{"norm_place": "out", "rope_fraction": 1.0, "tie_embeddings": false, "optimizer": "adam_variant", "train_tokens": 620000000}
Each number is 128 + 24 x the weight over its row's rms, rounded and kept within 0 to 255. Layers, rows and columns count from 0. Numbers have three digits each. The size before them is the row's rms in percent of the matrix's.

# v: layer 5 attention value, 768x768, rms 0.0438, rows 351-382, columns 0-95
# o: layer 5 attention output (transposed), 768x768, rms 0.0372, rows 351-382, columns 0-95
v351 092:155097103154117100097141121158137127113147129079143114117138123111123149136127171098108136097123135123127101145134134148159153140156115135154148139116147128090125123134127107127095157126161135101096145135180112147133110052122147118151141133125154104174155105144132135117142112164102100154
o351 094:102154152114124127152131146130094117140085113154112133136141142113137104102134108165127098150105145118156173099093127113125116155075143111126125118141134175152113142087127159137125130134131123156144132104066122118094121177144127143162147133091115133084100144111143103115114157114163144124
v352 098:155120155164119142142115132121090112149157117097149102129104123106076144133082090123159095137099115134154096129129134153109154176103157142125135136147145108127171115155095127118101118179124110121114139136116090144091108123150148123131128150174146138139130159139115081141092097151133131098
o352 098:156169129118147139119173100095185123091102106143116155097114119158164121140151179138091109139121166104102122110132116136132109093156132093113129129157144155122121139133129135105134117106135125133144092139128187097132125098102092121151138115094138123160088130104118141148135144133140119154
v353 100:098161160150100094137123131158168101120106176156137140103118165116129118166061142084127169163089101134157096134141119115138153097146158127108138125134137110095134099159137130122111107100105131116121167119137121112142150120095116114144108096153112077139176124158124107141114141085065120169
o353 098:155131116114127145125124118128155158122170104156150146161162091124115124104179092147129126086149125107148134151109111109127099116122114123136136104101110135139131127106125132128139139138155110136141118189133122140088112112134143098154166149145090117129127151099116162159174104132163124102
v354 093:135122129151126087133127146105102131147127124139129129164154106114127127153136109170101120138148116149122167128126174168140103130143113079124096108137146140148123124141131120159083164160132185140134121110099102131124137097161114157114132115120161121120116153132136141093121155095146125105
o354 093:129102110127129104130140109173119138101114139090134104112105147118164115164052133097186111094135122117108138140158126101101125180135128173152133130121114109098131124078113123130143110105095140091129116123133127131154100161133161117144119115128132123142147104128123132143141114131112136129
v355 091:097120076148159114130175147144123166144095101099112099148125111140102159092127160102105172141146180078137131149151129138121141141109114147123134162151123132122108130108130113117149145152128126095146115112110148135134130073089138130125165119116112127127172091109148155144093123136113106113
o355 092:157145151112105096123109146133116120117153107088146143117099169143108131139098162183144138145129150145141152108101161116156148126115151122110089135111134114132104144117091135160086113174076147156182119122104115094157130148134138119114102110128134169129110120114147110134132121115132124155
v356 095:108117154097131093109118095153116128093110087140135091145128157107110137106131122103144108100124123128121121103156108117103096143111086134146129068122143101090155108084090125137147071133127111122174117154141164138108080122158123147108131118158170119168115134115128093147164178124164167096
o356 098:114142164148147177100101155138139177139112135094137161145119112132134138145146148168128144104110180124130140150095135121135137137107114128159106163130143158162105150114136118130142128168091158143127157107096139088149139160082104108113112145100101112110105152144113108072088091172133109117
v357 088:116109138116113118094118094136117124070173116100127098124173164127160131140140136103145098106161142148097100156167097111136155131140175126109132115106112090094110136145129127139125100115123144099167120163154160145122156158158115125121117130158140113143122121194109191123122135113150103155
o357 087:178137140134131110144121154162134151136082130138161139163122115114114118134108139138090121142100117072137111098109154119106108145131120147139176153135135128146130111051128130117135147167164121135076151093130104109113128135148164118193160132096108133104138131086175071098140095137098149135
v358 097:121174111192122131132144104168153136119115109171111109122173140043135134161140154124091127145096131123120171143134132098109117179137095155105114119165095155133114141128131130154106118163168094109145121154143169141124122089155130154099125143144099126084173128158110102134133174118191134138
o358 099:124087155137153117108093177127100130110138116104090140108125137179140086115156131133193131128130130168147110100097147142171116094112137101147132140092134117147169158117155112122121080096100136142093123111140099118149124122098085119130102104083093098140107143085143154106084097133088098159
v359 093:127107102122167095127129157158163118128121131190115146151143135112148169148189090117108166153108156081150133172137103117102128140098076142124135091107105141141140137163159157164105176103155133104161128076101082132145113139154135137109116116099135166110120074140102128136118113114105096159
o359 091:113138124123151163126149116106088157102115123084159117138105113149105091113074113145079125106131094179110105123150166091096157131116163139083113164149131086139170092111068128088152105115124143108161157143125146132111138101107160159135122143147129135126112135101123109133151142120122116132
v360 092:137126125146128123117163132157134153102150175138143152138093117157114108147116101159120147116095150122141169127156165166124133130127138135150128126157108146108123170155154114138139110149131154082112139151092099081106151145183137116160134154160096136090130142126089117143146171144118106154
o360 093:136194158125135122145115162079138117155069136101091134144118142123122122112131094134138091172131103126162121096162123070089150127177129119127139116120149136108117086117121152109093136124107134166138112107167111175147123166127120125141151124130139091159148119112116097123119109082152099134
v361 089:137182090154124133135140136126147138158092111145156105133072142120143159100141135130089126160124137103157192159152093127153123183114099129159097126113135140127135106097146126102110118129108128113091112095110107122124091098142155094112119107119114166082122127140106104119097122162141123113
o361 093:126098133106143135122135125139123125098098107111142126110135162168106114149115150165163159133131131132122108111148164120131187149142161112131166144138109139152123141150091115173128154121109151099142145118126143117162162126141127183147120159131140146124126149110121166128140114110127128147
v362 091:092120123122113088115148088135148114112105083141130135172149130103123164110152130164136109104107091148168109151141145107115147158132118167107083156138115156096130105114141120143099125151121094122171136143138111140126113107100120134111089158107162117130135096142143086148134136134080118140
o362 094:160166182142162151158087182137100143098107155121096120103094150127117109144107170154116127173136128125101137077097137154111118166096120105101123110123137095161115103129141118090154100128115167107094101115126143100078147121112162132157113111136114148119094151106118132122117148083126119116
v363 096:126068163162122109129152093100154124103133131144138114129096109126149105129106147092113070127107084136116126112119140144109189131123110127115121128169110141143126085155142101116130122118095126113155112133125103097094108145115106140158127150152114139098116152120125068125114108140121113107
o363 095:135150136132117131103136158116116130160108166132124146115173098107140135149146077150126151112140122103162142154144119110126138128159114134162175093111153116103133142106082140131107075099148142138114154111213072168168173115139102092120150090123126184143125142133106149125118140116142128164
v364 089:100106153106133106108128138091106084107131102144100145127173112182131071142125081097112134108144071157120096109107108141101151082122140110113145165133124161096110116130131112105156105130135103122136142153115181139100138141115069130126098112130129097125099165157118138193136134145099117141
o364 093:165139117169127146162115116137137123116115152131126131124137122115136155131118139116141119160113131108111136138164121129157113101124108206118128100124142097150146101117129112140109121104144162185142130075150106138154129097150144103144112125114149120108152130072133141095122126094148139142
v365 090:153117155144127121145161108125160103133105137147110160128138130086141079134113150081145103123126070138105089096086170143112141108130091162147084138084116155154160087163115096156095107116179084144137105103105156108099100117127159172171127125121147135119129117140172113127131123166111110156
o365 089:110126117140097134153109151128140120127171136133104102116106090122138151099145097173096153134120156167132179170138121128145150113103127095102146095158111085151120158174149102108154099119088139123147168128185142147129134130140103101116108126122110157119129175110107136157121172101159151142
v366 093:091129135123137132104120115117137125096141114137129141146129116142141156107135124166101100112116122178116131133114127101143136165151149147149124113138116159101144126125096124133161128121123146125179125118098081106127156135149121134126143167140112169158185129127106091161111078202106086101
o366 094:157138148153146136155129139107096160102095091098121128069118166091151093148138135110101121158132096106154139116131132125074141099131106115093102122162144093092106075197129156083111087090177114142134097110172150081124097115120097140163096085114144122114075143155139117135146183082139129151
v367 092:154128155085117114087137143134125168156128118171100123111095139125121123124147080131128086159121137088132108150102188170118114137099113099136128151137164129122119136127123104084111134159138110123114142096105136118117161106175088126115153115139101107119118139132106135123125146145162128164
o367 090:123109102148123107121132121102117084100129112111142155119143141081089067110102145093137158122147104154116115141116097106142133111134143150159134101155110133129166140180162125154160137123142136115152129161164140138138105122045121123119117124147130139166139112120155114148107076145126109145
v368 096:160102167097124139142150152095145097084104145147120126110133112152110076176075161151130092153122104096092114125130162116144137105122133112163135113153114179152116083125146106136143126167164119136115141122131166124118126138144137159148107149147122134128152176099134136146162154101155155111
o368 098:109132096140141105134131132131131130147157125137127146127155147163177142098150100118163133140124115122131138143129121185151106088119104151088104142156119074135147165166140121107140134111158157138106137104105136156135134110108065083103141101106144135101098112154135139105099133141061109144
v369 094:139100152136155166136143122093196061123120118107144127157108083125142086149094101115112112105113087145137104125102094088145123098124109170121164133113127160134128119132122090123120130103165118152128097099108128115128146092129121152185150139108094101120132141143111105076152095159116135126
o369 097:100126132154099098112142135127081121159123168119103156085166157096144171117158100131152160202118173113133129154126144184145122115142141114144108107127131128147148124165130120142129136117113108146072156121140105150148140164130107122097121145156141134127094163135133156162127137113122107120
v370 101:157111132131167089119144124138124132137108137148141100118059124136110149135115114099117151175088141117141127135125160140120163159122089112124091113169151147111126121153106103155117112141146111071102135116127083092159109127160129111101108129131139207119134124117126078207100131135119115144
o370 108:133154119130128156131124122093148128119114114127108137131137144140128105107128131158136118106130109134136121109159128099122116127132158104114143132134131139130102147123092129099148121133117138118185101129119160141121122079099129170168166118135132127168138131079084138133139148119126129140
v371 089:143113153102116113184106157153156091093103148110109084160121154153131137110112133114142147151135073139132143164089139148174142115127140108113081096125156163120110099166178149184139118144145110131150110134111127099138115196162124135161118122132103144150116117138148154121143135124130150143
o371 088:145163131132156127128171107077119133179149112162142143113141086099135112150164117159117106118126107149131135113169116089065106105134151148121174137115130086098149167176115144098162136117185142123133157130173118136119157103123150080138152117144093119115171128126096090130119160133132106152
v372 094:124146172127175099123156127100117133122136124127150178143170127106123130080164140121154102104137114105152152121124131142109092121149117096127128119152131147121125145106141143124110106123162151129104141116146127126087133167147149158142169151085143144155100167128097143100091147105123135096
o372 100:098121134155093135119131125133108098115128161132143129137148096106141157176100115141098141151155139142118117134117152117148138136130114162128148129108173103113136112119120121158137144115084119150090115126169087137156154136137114071102100137128150100103092112091155117108138103132149125121
v373 096:116146149118090103120096148129139122069159162122111157168112130119136132115085145138131070122163105147112148137143108146161145114151169102079112120137103135102113080117152135170125074158116143165156130163160094122130161142151089162133121137160164100119106136130157163134132107129143146139
o373 096:141156149131146144126116104135153124169117137127152094133151135136161100129105115149106114128128113108141143117126130104056112152127134186157152101102106104145140136054090129103153153108131137097117127108148120116109128130165170085160142123124088131129137133096092088149100152107101093146
v374 092:105155144124118131097122147152138166107172129109136130150158124152175108092143130154112143134156130150152135138121107145141146117120148086137099126145141158105153114120142194121102093127150106126165069106123145108105119131109141113118102155163137100153166123105106149135124137159130141150
o374 092:146100145136139096137136117134133070169112111155123102138133128161103129140099161105134125154127112135116095127124183098098147133129124191103154131116127092160126114140116113142129146176103138121120175106110146064107117129132167133121136111103155182129096115141170104092103139124142113108
v375 096:132118163154119120165105156133113126125110139126125127156102133150153122116161108166162086123141128143124094132094168140126105149131121145116122129110135141137152085093169154096077150164166133137100108168112084128089110126105098151129169139115159106092137138120143124104131170151142162123
o375 101:115131121126116115114138134149117076113128163117115116088165162126130108099100171110126128132110135142130138149144096115155148104118151181138141086117124111142134167157117119105152112091140159091157167060186180120148126115101107057127127099093092166129111141114158165112102086119102098164
v376 093:148113135137104138124145137129172085137123145151145153131131095154114102156154124152138144137157159078103130156113149121105116086147131131116105154094121162151125136115139138163160145157109121068134142120103108116140110123134179145127118136167111132150144079127172127160146144154151149113
o376 094:101109090091160126132143142103117129151136073140139113144101126149172109106124157140112137160131116216166116102166111115114151177106109118130115116181131093151147146133143164113099122103140171132128151099178158179156128110149082086091123129093123156137159149131082095104106106094111119160
v377 088:181165131173163118176138132150142107132086111148149128107121124135108142157164134175101127127115123117134122138105136121114144138119113101119078107170160155153168145157096141151106121113121131092108089109102126124161109126139159139120098153115084165106121113069162107124114139140094106136
o377 087:087107111104139109109140136109141147152139125138124127113131111090123113111127131117159168147164094141141139131133128150149146146144137106134134131142121125111092140158115126122117113132133157091143135142163127148140112109112112157105132090142148143159160128174074146166128122130124117148
v378 088:117127128103116062141127173134087171144164100139131127141155146154147159104126156132122111098148143142110144135119114149111104124093132135144139088136169083094156122102126134082109151135115129150151164137094107126135112106137095149106146094100128112127135116179099111168150130156089114160
o378 088:121148133135112132093138093175166102118093147092135138060118135110123077126123133121144115138103122097138126113120133090161132112150156098126146111134130163138111103152104125140146132127158106129134097090165125115145125145118126103145145142128137145155095118092158170126124107121154158106
v379 085:144163154136137101123144151142120127135156141143108160086092123119157134153148128117114113129145148120176130160097145150128100071127094084118122150133124112124125149122142097123135143151121125157085087088096086103065145128176119115116084126136120105082130112084138116139173146117099114110
o379 083:100128104137133104179128134135138117140129148132128104144152115130159090116092110132146147141116075156122132145192115069125182128135122153122141121110149123160122129143128122101130108083110129116159142131154169171118130129129098120120143129105145162166136133137110163158098118103136130136
v380 092:111102135132104139140106120148086126108145116104113111116115130091114116176087133112129147112146127159149116097116138095147180145167136108149145192116161102143122119127163134131105136185139090093140134148157113135112142097134121114112150128126183034119149085160130146100145111140139107134
o380 092:183159123108135140131145157146156123158120132115121121096151148134095095080120166152130088142110155115079174128152127141156086157130139132104142117118122123102140112067129115126148130100109123144105144076104126112121139149108141143149124130115099174121118152137139088135097128131128121112
v381 095:172118131123160056122102154122124156160105154172139102115142125136095147148151145152153125157091125130168139152093126106161172096114157142153118130140102144091143143128180080142081119138130168126148145117110128096137164136169134104128100144095109189133153077120133150141156157124108144126
o381 102:134149121131130189141143100117111114116136127115138160120119158091115085097131068119132157113164102106102122093160079128097114136123122101132123117135126131124108103112101147119177136097168085133145097147127145152115128113096126154115107117157185097108143136104138141172116106128115146143
v382 088:116149155147141124100136139151164130182097100127117109133116143105155097132166137125144162104140124093122121146146141118115099140143143137109141172120140143168117145095090163128157152129121131127088110075126132131164160139118133146157120097080079109155114125132157092135087140148063127096
o382 087:089105114114163141118152098095102061081152152160151076109119096130129158143131118115111149118132094192103130097126125084128157091136128140112115085125125117188122121156132127149097132143125156116142140181151146143121089123125130092120104132123161123110157111078086120129198108112159145131